Part of a small language model's weights: rotary positions, a variant of Muon for these matrices.
Each number is 200 + 40 x the weight over its row's rms, rounded and kept within 0 to 999. Layers, rows and columns count from 0. The size before them is the row's rms in percent of the matrix's.

# v: layer 6 attention value, 320x320, rms 0.0973, rows 87-127, columns 240-319
# o: layer 6 attention output (transposed), 320x320, rms 0.0874, rows 87-127, columns 240-319
# q: layer 6 attention query, 320x320, rms 0.0812, rows 128-129, columns 240-319
# k: layer 6 attention key, 320x320, rms 0.0836, rows 128, columns 240-319
v87,095,205,216,157,227,182,143,206,199,222,189,197,158,172,204,183,217,228,191,256,184,180,216,151,258,243,259,231,211,220,184,267,208,232,104,191,159,173,165,173,258,134,208,239,176,207,230,243,209,216,207,235,183,260,83,182,212,200,139,144,201,245,212,176,245,209,243,177,218,208,171,215,226,172,155,261,223,177,190,170,171
o87,085,242,184,155,136,223,137,170,227,177,259,158,202,176,188,266,211,165,308,129,197,159,152,192,200,140,191,195,154,178,261,163,199,188,226,221,217,232,196,206,213,267,190,276,268,145,184,222,208,295,253,148,242,221,286,193,241,222,200,164,218,136,204,224,128,211,203,151,166,273,149,214,164,213,137,177,216,195,183,159,246
v88,098,137,159,187,134,227,235,218,180,217,142,176,198,155,137,339,252,206,181,213,185,210,151,133,136,177,233,136,200,118,172,208,219,201,197,263,258,233,216,213,157,175,246,231,270,170,240,190,190,240,200,243,159,228,173,134,250,176,217,273,159,190,259,182,238,124,209,151,159,239,237,181,229,235,213,258,226,194,205,268,174
o88,092,264,209,176,145,194,131,223,207,176,224,185,283,234,214,158,156,212,240,230,186,178,260,186,160,189,294,185,178,220,210,327,190,197,144,142,158,215,166,215,208,221,242,235,234,280,201,173,199,274,200,159,120,185,177,249,210,150,182,143,216,223,226,256,201,208,224,330,223,147,126,232,189,176,98,167,216,267,172,225,242
v89,097,260,191,225,143,240,171,221,249,268,160,197,200,190,237,210,254,255,174,212,170,130,176,239,133,194,181,271,119,233,177,251,169,226,249,218,251,221,248,247,215,163,222,231,137,244,202,178,234,126,224,205,238,241,177,209,268,193,205,192,148,278,235,212,194,211,254,260,182,271,205,225,157,241,257,246,171,148,149,124,196
o89,092,152,181,169,226,221,189,165,155,243,262,195,265,226,163,155,166,137,278,189,278,209,241,258,170,168,201,207,247,199,171,144,230,112,117,273,197,194,210,167,200,168,256,251,144,246,243,166,211,218,254,267,149,232,205,170,267,282,186,257,228,174,161,221,188,239,166,182,189,159,121,221,167,212,235,178,166,211,187,160,160
v90,101,179,236,188,199,208,258,143,205,203,187,225,164,183,161,247,137,208,229,224,147,199,167,242,151,86,140,139,260,190,184,162,129,220,205,262,183,229,239,166,167,204,271,209,186,213,152,195,259,157,256,219,221,195,269,200,230,161,223,221,116,198,190,272,167,231,175,225,244,199,200,230,237,165,229,226,220,217,205,151,184
o90,097,239,189,206,238,177,166,197,199,165,216,237,264,202,217,150,262,268,217,158,210,186,191,282,207,247,202,181,234,191,157,337,206,109,168,215,215,246,169,263,153,185,223,203,213,206,247,92,175,189,134,195,205,218,166,232,204,254,169,182,242,176,144,178,171,175,222,205,209,236,197,157,215,194,192,221,133,165,198,280,155
v91,102,178,135,198,199,247,214,168,237,142,159,154,232,201,164,156,193,220,205,134,241,263,190,227,209,196,227,177,212,233,127,164,169,198,193,189,145,224,235,263,181,179,140,168,213,199,230,232,217,188,255,209,132,152,149,164,198,165,178,218,178,209,195,232,185,218,216,249,191,135,287,161,172,197,165,225,350,241,231,170,161
o91,090,218,247,95,203,210,208,190,254,215,218,227,132,272,154,210,145,143,192,246,233,133,206,155,254,223,245,227,197,209,253,233,104,163,181,246,309,156,161,221,218,169,178,168,209,159,190,156,243,266,171,172,238,255,252,209,153,233,217,197,203,175,125,182,235,157,119,176,262,183,178,188,154,212,287,249,164,185,176,202,196
v92,096,188,201,190,214,189,131,148,111,267,244,237,168,210,111,238,139,195,217,141,218,269,205,173,196,168,215,222,158,160,251,217,162,186,166,246,140,119,201,241,225,157,214,233,179,237,174,231,233,225,215,184,184,233,146,182,169,267,240,214,216,219,157,201,153,272,259,230,154,126,233,175,188,218,154,227,261,157,209,153,224
o92,090,203,198,247,195,222,237,157,243,216,204,172,164,193,231,215,168,272,210,250,169,174,211,238,238,172,234,197,205,226,125,223,303,199,179,195,229,189,205,171,157,171,165,222,251,170,230,183,255,213,203,207,230,201,249,232,234,181,206,230,122,254,234,197,195,152,156,222,244,219,168,178,226,199,129,217,92,257,192,226,180
v93,096,188,250,222,216,193,206,170,165,145,150,251,148,189,305,194,183,191,262,183,150,191,231,158,164,169,184,152,199,199,278,241,206,250,243,194,193,206,234,146,214,191,238,186,218,228,138,205,193,184,247,153,214,202,330,155,184,229,230,180,141,166,142,153,189,226,252,217,165,260,151,134,249,171,145,223,172,234,90,256,137
o93,095,239,162,155,229,184,111,215,136,224,241,245,196,220,143,222,197,144,159,188,218,169,174,327,192,215,235,257,166,225,175,72,197,188,210,206,246,202,134,196,193,193,119,169,180,197,243,203,189,210,271,206,228,161,73,244,160,254,127,232,184,245,173,225,240,132,234,173,192,242,228,208,146,239,170,216,248,129,222,167,205
v94,100,193,187,241,167,132,205,186,110,213,180,243,199,176,252,206,188,151,212,225,213,177,150,156,264,177,191,146,213,147,223,299,236,188,218,199,235,147,107,197,153,229,215,282,137,173,240,180,235,190,205,260,209,186,123,197,226,196,264,243,178,219,203,217,220,195,205,201,202,160,65,233,216,262,264,135,255,190,233,249,219
o94,096,175,145,209,132,188,135,226,219,240,144,212,141,174,186,205,269,185,242,227,251,232,206,254,211,207,170,241,246,181,222,168,198,210,238,162,213,157,186,205,189,202,188,214,210,211,230,196,165,208,168,178,217,233,159,168,205,235,154,192,150,183,218,295,228,168,151,193,119,221,241,154,201,146,170,197,182,181,166,183,199
v95,096,141,198,170,256,197,180,169,281,174,175,182,195,267,136,200,224,200,236,230,252,196,173,177,295,195,218,183,253,307,217,233,182,172,248,219,190,208,167,165,158,197,248,199,209,145,172,165,180,204,228,246,209,172,178,200,128,190,170,141,244,205,183,143,143,214,191,163,265,225,184,188,216,216,191,143,191,312,297,193,291
o95,087,204,217,176,188,203,189,157,182,269,183,132,198,172,201,203,125,243,219,159,176,197,207,123,113,238,183,161,220,123,231,184,181,140,164,197,283,151,289,230,194,190,140,228,205,222,287,210,228,250,187,234,233,252,273,248,209,257,130,175,218,189,211,197,212,161,191,186,166,209,135,236,203,214,190,220,250,127,193,181,188
v96,093,233,175,182,239,165,198,209,241,188,168,207,237,161,242,235,150,178,150,158,266,222,216,202,189,166,115,129,143,208,181,183,233,214,254,198,181,163,212,90,252,207,124,168,208,258,255,248,243,147,199,176,213,170,281,187,158,174,193,250,235,209,179,180,194,188,222,159,197,154,238,241,155,195,201,171,252,231,172,169,201
o96,090,218,180,168,246,162,235,186,150,215,182,218,244,196,168,233,283,237,223,247,174,225,196,199,161,250,249,239,184,197,207,231,189,241,194,232,163,219,245,230,210,109,223,198,176,155,184,194,216,158,234,239,201,191,152,277,281,276,144,164,244,216,150,216,170,215,255,214,225,212,217,156,145,242,189,185,149,204,156,207,209
v97,101,186,184,191,247,202,180,218,176,216,178,191,230,244,232,223,151,218,183,234,202,212,213,235,204,215,188,154,213,237,165,225,241,209,221,267,215,258,192,215,243,250,199,162,256,214,191,140,227,204,165,167,142,261,147,238,168,283,125,173,209,156,136,248,294,219,156,198,186,130,206,260,202,227,151,227,310,139,229,177,165
o97,092,213,154,181,237,249,221,239,205,143,251,185,220,184,188,200,265,153,207,110,207,184,138,126,267,224,193,135,178,263,151,241,218,189,194,89,251,198,187,203,171,189,193,220,177,210,173,173,204,184,281,246,213,118,218,187,241,170,192,189,194,187,239,227,206,237,188,219,152,185,189,147,167,161,253,251,212,267,198,204,219
v98,102,182,245,244,203,215,221,248,210,186,159,235,237,257,138,150,185,154,241,164,274,229,253,215,181,200,145,176,185,209,221,205,226,241,169,232,201,296,195,172,184,257,192,221,204,133,186,201,70,191,141,207,232,170,201,230,76,206,238,254,220,184,238,228,125,204,182,207,150,190,272,145,146,178,212,200,217,250,170,170,216
o98,097,182,75,193,262,190,144,185,196,230,266,162,145,144,207,287,185,150,204,176,223,190,168,86,217,193,213,267,145,227,205,226,205,177,207,230,123,119,187,176,177,175,199,208,182,267,170,205,257,207,260,189,255,190,183,224,167,212,268,177,229,220,199,223,205,179,193,258,205,157,130,209,207,198,189,205,241,194,270,252,118
v99,096,277,291,164,221,145,297,208,204,211,250,145,209,219,210,158,171,190,172,163,210,209,188,228,208,143,233,166,263,295,229,217,165,175,195,218,149,133,144,179,189,226,219,216,231,205,223,141,262,146,190,101,231,132,160,172,170,176,191,250,217,115,169,162,165,167,183,152,159,162,203,152,205,103,171,209,269,170,226,204,211
o99,092,198,213,155,228,198,162,219,202,199,78,198,146,191,213,265,222,231,260,218,240,205,231,255,207,208,187,241,217,138,214,147,160,195,241,182,195,200,219,198,247,207,214,173,235,146,188,179,94,213,151,180,173,166,228,242,219,240,206,232,232,226,193,175,171,201,128,263,237,253,220,207,142,288,172,187,138,174,198,204,194
v100,101,213,197,190,115,248,197,212,211,223,129,186,163,198,309,218,249,123,161,165,242,223,211,179,203,163,134,167,224,173,224,237,273,165,224,239,206,170,199,220,200,201,193,247,164,172,164,146,218,168,218,195,138,253,227,144,214,129,203,165,175,244,209,256,260,190,175,253,220,126,134,183,122,260,197,165,208,267,208,237,264
o100,092,218,133,185,226,182,199,150,182,154,279,239,105,162,139,169,156,207,201,226,154,166,201,189,183,159,157,191,222,178,147,199,172,244,261,113,180,251,195,117,196,186,181,222,164,264,170,195,176,241,148,154,170,153,173,192,261,302,208,170,251,191,215,264,213,194,130,304,217,191,202,120,245,210,218,217,265,205,177,202,100
v101,095,204,229,174,205,201,263,201,187,100,219,246,188,252,233,144,124,181,256,136,220,242,221,268,239,207,161,87,236,236,227,117,208,238,197,222,207,296,216,198,214,216,200,161,159,145,239,152,230,154,227,198,171,123,233,253,148,214,165,237,214,115,180,224,190,184,214,213,168,131,237,193,155,163,257,160,167,197,152,293,142
o101,094,168,176,206,239,230,161,308,194,217,183,188,241,109,154,223,224,195,188,216,177,151,151,160,185,174,151,196,238,210,180,143,210,150,191,135,228,139,242,233,187,245,214,216,259,198,209,237,244,204,151,183,279,251,216,223,224,230,209,208,222,258,274,170,305,214,181,209,224,196,199,202,253,266,195,215,267,263,222,143,211
v102,095,175,297,176,185,239,228,238,209,183,198,194,149,173,230,204,224,192,290,262,226,157,179,263,185,215,219,207,218,205,159,167,267,151,185,227,188,224,249,242,207,210,154,183,178,137,214,197,211,141,191,191,147,195,286,218,227,114,108,295,177,199,256,179,196,240,259,214,173,199,168,232,239,213,166,193,196,142,197,171,170
o102,095,227,103,239,234,181,190,194,192,179,199,257,208,172,246,180,223,160,109,161,199,192,194,134,146,129,179,200,238,136,192,232,193,259,167,219,229,192,194,215,218,151,137,187,206,205,234,127,233,135,161,217,165,253,161,283,166,263,268,193,140,218,189,213,180,217,193,155,162,236,246,160,146,172,157,257,223,221,158,255,194
v103,098,140,122,243,217,170,136,205,186,197,210,141,209,172,256,214,248,268,163,210,193,210,169,236,217,226,222,189,176,175,162,243,330,166,172,177,171,202,282,134,181,256,185,197,184,172,191,231,225,100,196,240,232,212,222,283,263,260,137,197,203,200,213,175,179,263,180,140,157,183,177,233,215,155,207,260,149,156,188,122,166
o103,094,313,252,208,211,299,224,196,174,161,258,267,232,257,160,161,203,190,264,230,189,203,193,173,146,208,174,188,212,163,181,201,162,141,221,239,114,101,221,143,245,171,177,164,210,175,229,250,189,175,271,152,175,191,220,151,215,175,220,198,172,169,214,154,227,190,268,227,235,189,233,158,138,131,189,172,161,169,229,228,136
v104,098,221,208,167,170,236,184,163,238,229,192,151,167,186,133,242,138,214,234,214,237,174,152,200,226,162,224,141,183,206,190,161,125,232,224,227,125,163,166,296,102,136,182,146,158,236,221,256,278,159,181,135,226,192,224,195,176,224,312,246,201,222,219,249,155,143,212,291,276,225,230,191,74,134,244,158,254,226,177,175,118
o104,092,165,201,203,218,212,248,192,241,88,200,237,175,225,142,186,193,111,300,231,195,187,253,229,223,227,164,208,189,145,217,168,204,227,159,236,178,210,232,188,229,204,220,193,213,240,227,173,139,224,199,279,256,222,210,217,223,212,214,290,252,189,143,273,239,197,187,118,210,221,246,195,268,269,160,178,229,196,246,145,176
v105,092,219,200,229,153,144,208,230,207,193,182,236,188,241,216,214,172,171,193,221,201,155,319,189,168,181,208,240,168,209,147,209,225,146,82,225,126,273,222,127,230,158,221,230,189,207,177,189,174,228,163,204,125,195,225,211,200,144,229,228,215,230,222,173,180,226,173,143,205,175,182,180,164,171,209,199,231,209,173,151,195
o105,093,179,189,152,253,219,212,216,171,207,239,123,181,212,195,183,214,131,213,211,236,194,179,154,199,222,201,233,187,193,209,224,141,236,215,231,252,232,257,228,189,240,222,169,203,169,122,117,248,171,248,177,171,237,182,213,253,163,174,228,194,95,165,225,149,212,221,275,253,202,178,202,234,260,156,194,173,214,216,259,221
v106,091,226,221,235,208,285,183,251,158,230,189,150,200,221,189,163,189,235,268,154,231,121,206,183,169,181,235,106,163,205,145,221,113,169,269,202,169,142,217,111,180,201,146,156,146,207,246,230,217,188,197,217,275,168,163,204,193,187,170,180,211,161,192,220,242,212,249,170,193,174,215,248,203,214,152,159,207,229,255,132,216
o106,087,208,195,249,221,185,227,265,159,192,238,167,237,200,269,211,149,110,201,175,233,260,245,235,203,284,143,200,175,232,284,172,252,211,141,228,192,201,209,205,239,226,200,237,312,228,174,152,208,239,238,217,218,221,245,228,271,131,226,192,181,186,169,216,188,246,181,177,283,288,218,189,173,150,240,232,230,167,130,121,81
v107,102,130,204,139,156,208,199,174,166,171,204,242,208,220,161,213,266,267,231,210,185,222,122,226,253,134,163,207,239,179,198,198,208,146,146,198,193,195,212,219,169,215,263,128,161,240,77,187,213,237,162,190,170,169,268,261,227,218,195,229,263,233,155,176,181,184,173,175,232,225,196,230,162,272,190,200,196,260,175,185,177
o107,095,189,142,221,258,166,182,238,275,178,194,196,177,183,169,201,211,232,135,155,187,193,226,126,201,222,173,223,151,154,159,191,217,236,246,188,235,172,224,166,144,238,218,237,170,237,310,184,185,229,170,286,216,228,199,173,212,166,212,138,215,243,191,232,239,179,213,255,230,133,200,235,212,148,230,260,213,249,181,181,102
v108,096,112,221,195,263,194,211,160,163,263,201,206,156,218,151,203,161,267,198,145,192,225,271,132,253,202,175,100,161,177,192,169,229,217,227,198,209,240,155,250,197,275,226,311,209,187,213,190,166,230,206,221,243,239,230,170,226,226,150,162,160,208,160,149,181,219,271,256,209,246,138,206,210,141,210,119,297,251,191,159,166
o108,097,185,130,165,217,224,189,189,160,203,128,160,185,165,234,197,207,185,252,210,122,195,184,283,205,171,221,244,234,185,143,171,197,203,202,232,246,167,270,218,154,123,224,241,64,148,176,198,210,235,201,183,184,215,181,195,225,168,195,263,149,184,210,233,232,136,191,209,275,231,198,238,283,250,238,219,238,169,166,191,222
v109,092,185,258,147,224,228,263,178,252,181,184,176,146,291,164,113,213,207,168,90,138,153,224,181,207,215,152,194,218,230,198,189,171,177,237,144,173,228,246,117,165,159,207,197,171,109,123,126,177,155,223,147,200,118,162,178,167,164,292,226,207,186,220,122,196,219,171,200,130,248,226,171,235,257,237,290,193,216,207,175,176
o109,086,293,190,244,208,211,117,180,193,192,237,172,173,179,238,136,213,252,100,174,161,186,190,196,229,209,170,166,158,168,177,180,142,206,203,244,239,135,209,216,169,141,152,179,177,200,255,258,177,246,176,149,231,275,178,180,198,171,133,160,196,180,173,191,180,174,170,173,238,155,190,182,147,206,264,187,145,206,198,276,172
v110,102,135,175,250,184,202,242,143,197,193,194,220,143,217,126,171,147,241,235,211,203,247,264,260,233,209,184,192,149,212,263,183,189,161,250,234,208,245,206,280,214,167,194,139,224,219,165,243,234,209,145,196,97,176,215,269,122,174,205,176,219,273,190,158,165,202,217,219,246,157,137,185,192,120,233,192,223,213,215,111,117
o110,098,225,181,216,148,237,200,307,223,160,257,226,246,170,228,265,205,175,251,199,152,156,255,175,260,209,160,168,208,215,172,201,196,169,192,253,201,188,198,247,191,194,232,252,185,191,282,230,186,176,287,170,318,288,176,201,227,112,162,192,146,171,95,192,244,175,156,186,189,217,206,222,141,192,213,86,228,249,276,225,132
v111,104,194,208,213,193,188,273,190,220,141,245,272,296,182,238,215,181,181,253,226,193,223,172,167,242,123,201,255,164,215,258,85,226,280,205,228,143,194,199,226,197,233,232,180,203,179,254,175,174,197,254,218,255,220,154,197,141,133,241,168,248,144,125,237,156,215,140,232,194,224,190,191,172,214,218,204,151,176,231,254,140
o111,097,168,266,189,157,250,221,163,207,253,237,142,204,147,188,118,201,216,220,169,215,208,170,221,251,223,163,235,213,174,212,153,205,209,233,108,175,208,181,264,150,179,207,202,218,142,183,208,164,250,160,175,165,183,215,229,260,176,237,194,233,187,167,163,182,249,154,264,160,283,191,180,200,134,183,201,247,197,205,185,170
v112,098,195,194,207,255,212,125,126,177,226,180,181,180,238,211,201,182,191,211,189,170,186,237,229,182,212,166,181,188,209,184,212,216,216,160,128,212,180,223,202,219,158,193,190,136,193,195,254,210,203,175,225,125,222,192,203,247,210,174,258,156,266,173,215,234,201,158,235,242,167,175,278,249,194,205,148,208,274,161,167,199
o112,089,236,158,266,223,156,208,249,213,202,202,155,167,163,174,284,163,193,159,197,160,158,185,179,223,208,214,276,158,219,164,282,215,204,215,276,182,166,200,176,183,172,250,176,222,233,199,177,172,155,257,204,181,191,165,206,120,238,185,192,231,188,198,127,183,286,237,142,199,190,160,117,239,272,166,193,183,137,258,226,175
v113,096,229,148,179,200,208,207,220,244,212,181,208,219,310,197,228,149,184,181,181,144,202,146,257,200,180,171,250,235,183,177,226,187,201,227,204,221,154,182,240,256,165,193,172,149,176,166,264,190,155,241,186,253,194,188,201,222,210,220,254,228,217,148,202,181,181,172,219,221,257,202,202,223,208,186,66,204,219,122,224,258
o113,087,180,199,154,191,172,214,152,184,181,158,154,224,133,179,203,167,208,180,177,238,124,202,154,131,191,148,213,198,213,274,200,267,99,144,105,215,215,223,189,179,184,223,219,215,213,216,188,119,223,152,224,143,175,128,235,181,287,210,135,260,232,185,181,242,151,211,225,211,147,202,220,213,175,105,310,203,246,155,217,175
v114,098,144,206,217,238,227,294,195,254,168,176,225,137,250,229,257,193,207,242,178,183,221,187,167,178,224,165,190,146,250,202,200,264,182,183,151,272,148,179,245,313,178,230,204,117,194,163,199,156,225,201,131,183,274,169,244,220,178,214,267,161,158,178,138,196,285,199,180,189,231,171,267,161,151,231,226,190,174,71,211,207
o114,089,270,170,162,165,194,141,218,188,204,230,173,234,266,198,145,157,149,113,234,177,213,220,208,229,242,193,233,269,235,185,203,175,193,221,202,149,232,216,173,102,216,170,221,134,131,203,184,160,177,221,301,243,227,171,138,247,145,232,139,192,291,166,253,220,207,140,178,244,238,273,177,274,160,140,197,179,267,192,169,203
v115,103,154,209,238,174,175,179,269,148,137,285,207,251,250,168,219,217,198,230,177,232,240,181,268,231,191,193,231,247,152,163,292,204,208,139,153,154,268,157,227,111,204,265,142,254,240,213,177,203,216,210,207,180,216,246,229,180,162,161,226,268,235,237,157,194,117,222,162,133,230,200,143,132,276,186,98,221,228,247,274,145
o115,093,248,194,181,195,179,219,240,279,176,135,195,170,122,268,232,247,185,190,167,160,148,190,92,174,187,190,169,145,159,211,222,229,209,213,96,206,222,218,136,147,199,174,186,210,188,168,247,230,203,173,277,193,183,167,173,212,170,246,180,119,183,221,175,264,209,149,191,190,174,141,207,178,144,245,172,185,128,153,225,218
v116,094,238,235,132,156,219,234,193,259,193,196,191,187,178,237,183,217,220,162,193,198,144,193,226,177,152,226,225,201,165,205,254,245,250,171,189,200,221,220,261,252,175,193,177,219,125,187,175,188,172,149,199,194,230,202,205,216,136,206,155,154,171,228,194,197,217,180,260,164,178,217,199,158,264,168,188,226,152,185,176,245
o116,084,133,247,263,178,220,206,210,115,234,158,186,177,215,119,144,225,140,256,130,105,249,210,133,204,206,220,180,146,242,234,173,198,283,183,226,229,208,199,192,154,221,234,245,220,218,200,197,228,215,193,86,197,211,241,249,146,247,241,207,245,225,154,178,237,137,249,235,220,149,184,183,182,161,157,209,209,235,193,208,155
v117,088,201,159,205,168,167,246,139,212,192,161,209,230,139,159,214,237,182,187,206,260,205,216,249,224,157,187,86,175,158,154,243,146,231,149,170,161,230,242,221,125,190,224,157,193,171,195,252,181,177,232,212,196,160,196,169,146,180,226,212,196,168,150,239,293,144,151,177,293,215,187,201,228,160,173,198,195,230,245,223,159
o117,084,214,211,153,234,271,187,211,195,201,232,189,186,279,204,246,177,155,153,191,175,226,138,134,160,219,223,237,198,191,252,159,284,159,190,168,197,179,153,154,268,162,210,201,300,291,266,235,234,214,180,275,186,220,222,202,243,155,224,152,151,173,160,224,155,223,242,276,188,234,230,221,198,206,223,212,199,176,187,190,177
v118,102,264,176,223,143,145,241,161,175,160,145,179,172,236,276,196,150,204,150,232,219,180,217,216,240,258,246,215,238,189,179,218,138,211,146,134,255,201,181,231,249,185,188,208,169,300,204,163,242,244,188,211,210,232,203,170,208,215,186,274,236,215,139,299,218,207,203,163,253,179,184,233,128,221,213,208,222,236,230,251,144
o118,093,127,206,138,269,253,154,132,208,209,206,212,261,159,164,162,209,240,266,175,234,255,183,148,217,155,128,272,175,159,134,175,240,229,253,219,213,187,223,214,236,229,269,166,205,176,158,216,190,113,196,146,269,229,189,209,205,206,240,216,235,189,227,166,291,224,181,130,104,208,241,131,192,179,223,269,179,110,172,85,224
v119,105,206,236,142,157,199,194,169,195,211,176,193,198,89,166,160,185,241,205,136,191,185,235,198,226,211,147,186,176,191,201,158,171,173,254,175,199,246,236,167,246,168,268,250,165,102,226,188,187,185,155,158,198,281,195,165,185,227,231,229,250,220,194,179,161,193,267,172,144,186,186,201,265,186,201,187,145,187,176,246,248
o119,098,211,148,293,169,187,275,176,177,213,230,185,158,269,180,224,213,185,214,245,214,211,164,203,197,229,205,219,183,176,203,181,177,176,264,233,102,131,179,245,191,246,160,198,266,207,171,179,173,174,190,234,191,163,211,234,229,209,122,241,210,161,181,140,181,293,180,313,204,212,235,227,160,232,236,178,196,206,255,238,241
v120,096,230,174,124,234,183,226,150,152,237,161,188,228,220,137,250,242,181,242,201,218,213,187,172,148,262,230,178,185,147,215,227,220,262,146,217,196,230,155,225,241,235,248,93,252,183,245,141,182,214,204,193,187,164,155,232,198,204,172,191,227,167,222,315,175,200,226,213,200,221,265,194,285,217,168,130,215,208,197,121,187
o120,091,153,188,247,227,249,198,304,271,185,256,247,220,189,202,211,133,151,155,235,191,152,221,155,250,157,258,187,89,295,208,203,169,175,239,165,191,232,240,204,168,224,193,259,226,184,169,219,244,269,239,269,272,198,221,149,200,172,227,201,138,174,216,176,147,202,163,209,221,193,197,253,204,241,183,188,297,236,164,219,231
v121,096,146,113,232,137,235,262,175,192,139,154,155,222,238,219,248,121,203,174,213,273,202,102,170,170,247,198,238,214,194,257,142,142,113,128,220,249,169,251,228,217,209,168,183,118,230,191,232,307,174,206,180,254,155,160,188,169,242,214,180,235,204,236,238,184,196,252,172,214,209,196,198,158,194,232,197,188,226,245,195,173
o121,091,256,113,203,130,140,195,136,237,170,257,238,211,180,254,178,244,214,208,189,266,173,220,194,280,229,171,183,156,236,173,212,232,242,279,194,221,187,166,285,217,194,284,207,249,136,202,193,209,290,224,285,202,197,198,216,249,246,191,176,181,228,200,226,166,188,115,240,137,249,173,284,187,219,181,228,206,179,221,120,218
v122,097,248,184,204,245,242,226,161,150,233,206,205,150,250,238,174,220,235,263,137,161,198,127,261,98,217,264,172,213,170,169,228,203,225,226,263,210,214,185,214,269,238,215,167,189,248,194,168,199,224,172,206,224,136,223,235,207,114,226,121,245,185,170,216,145,232,223,194,285,201,246,240,152,240,149,169,237,224,173,257,242
o122,099,182,198,221,179,163,193,168,197,171,166,215,225,149,160,211,199,250,191,234,230,294,186,127,212,217,173,248,141,173,262,187,242,206,166,241,266,162,199,195,209,142,183,206,205,214,188,171,194,178,220,172,188,194,226,182,148,258,168,214,193,252,205,205,155,186,116,189,163,171,254,192,197,243,254,260,182,252,195,207,164
v123,100,239,211,195,147,211,219,140,183,266,180,161,207,288,199,217,240,131,147,248,268,158,240,186,170,199,167,181,252,204,229,221,248,203,173,179,273,138,142,202,199,229,193,233,277,200,199,186,198,200,212,242,191,237,228,224,185,240,231,164,210,149,257,239,194,318,158,253,189,236,239,203,71,181,156,192,188,213,164,169,210
o123,094,142,201,198,211,142,230,217,217,152,253,230,271,168,186,202,159,191,292,170,157,178,164,183,172,154,181,238,203,161,180,188,217,239,221,217,221,298,292,141,209,123,233,228,140,234,140,218,261,123,248,166,236,105,230,97,216,164,140,166,222,307,197,256,163,165,157,192,204,165,187,174,196,194,201,186,210,181,149,256,157
v124,093,179,321,212,228,157,219,233,172,85,281,167,228,258,204,228,148,228,168,175,164,229,179,212,230,223,197,176,164,196,287,264,203,259,194,184,249,209,230,187,183,231,173,240,151,219,113,182,188,167,145,180,155,145,194,208,213,157,157,149,224,219,195,213,171,252,122,200,153,214,148,212,190,227,103,70,186,131,195,155,187
o124,087,237,180,173,245,202,146,151,204,188,166,184,111,136,188,224,178,172,203,226,206,257,168,225,156,188,191,217,142,168,146,225,160,126,131,224,166,208,190,157,175,161,173,209,221,164,252,198,157,178,205,244,185,195,202,182,144,184,238,128,208,202,200,209,174,102,197,226,192,158,197,146,175,100,148,184,235,162,134,168,197
v125,096,178,187,231,199,115,252,192,179,216,178,253,236,263,241,197,238,210,218,135,202,213,186,228,229,207,157,172,267,188,206,207,131,176,194,114,191,156,163,234,281,187,270,183,233,237,194,197,193,209,226,165,249,163,241,222,250,185,270,228,188,238,221,179,244,108,206,248,211,181,210,265,317,158,225,235,210,170,147,231,187
o125,096,188,158,200,212,175,143,203,253,157,168,225,179,231,235,211,166,180,150,218,149,172,160,215,182,208,164,283,172,145,128,133,247,189,246,235,232,153,190,173,187,216,142,175,171,217,171,184,155,159,180,182,115,202,188,178,294,261,224,188,210,132,234,202,167,215,164,156,164,303,181,141,220,199,177,226,113,221,201,295,258
v126,090,127,208,302,226,174,167,200,148,178,208,190,228,197,162,168,146,180,181,188,242,187,205,187,258,200,137,193,168,188,149,190,218,150,242,190,175,180,163,197,216,238,251,194,176,222,224,196,260,134,101,230,212,149,217,156,241,146,165,270,231,95,184,214,252,166,181,174,195,226,235,178,176,235,196,150,218,293,158,251,178
o126,087,165,203,199,238,164,202,216,182,158,170,223,143,135,258,195,203,259,247,226,196,133,167,212,164,262,194,206,224,205,192,165,200,184,200,121,218,127,185,242,160,149,185,152,125,146,237,104,109,209,254,213,164,209,176,110,173,245,199,157,171,232,243,229,229,207,225,153,248,192,251,180,222,233,170,295,289,305,205,270,250
v127,096,222,197,210,171,247,196,234,182,193,185,165,214,246,158,241,164,86,284,293,179,284,223,138,229,248,184,237,158,152,231,215,213,146,242,159,235,214,174,270,128,250,204,198,163,188,155,210,170,258,192,208,217,241,237,326,239,296,195,192,245,148,201,158,263,175,247,200,196,203,173,141,166,226,161,198,226,179,275,247,131
o127,090,209,158,146,154,217,204,157,142,175,156,216,171,177,219,231,152,241,215,222,149,153,154,201,163,147,201,203,258,224,199,249,220,245,186,183,173,222,243,150,223,170,128,208,153,201,294,232,248,179,182,218,198,154,251,151,180,157,198,248,134,235,182,287,211,148,168,160,229,281,150,214,140,175,231,222,255,210,193,161,243
q128,076,161,192,116,199,209,247,250,203,247,176,222,268,226,250,176,252,188,171,212,218,219,246,126,224,121,165,192,171,166,259,269,135,185,167,248,279,224,157,214,205,167,155,169,191,215,146,212,138,185,187,153,106,172,175,195,191,192,175,229,202,195,188,215,175,153,214,199,207,206,231,256,266,205,191,202,189,205,146,238,268
k128,093,212,241,271,202,224,198,202,218,201,203,166,284,165,234,210,160,220,165,251,226,265,177,242,211,258,247,179,229,176,156,250,217,232,200,228,166,180,179,186,237,247,159,171,188,178,216,168,189,200,187,223,220,273,212,198,214,205,234,279,209,162,248,170,160,198,230,240,194,173,237,164,154,228,205,204,220,190,172,268,200
q129,084,167,216,225,191,235,197,211,205,200,248,147,192,202,109,163,245,198,253,141,283,190,146,194,242,187,231,167,200,285,100,211,232,206,194,212,151,242,245,151,167,133,203,250,245,142,205,169,161,182,170,207,220,137,195,172,182,166,170,181,214,213,162,214,180,194,173,197,100,214,118,162,193,122,193,198,154,237,187,126,205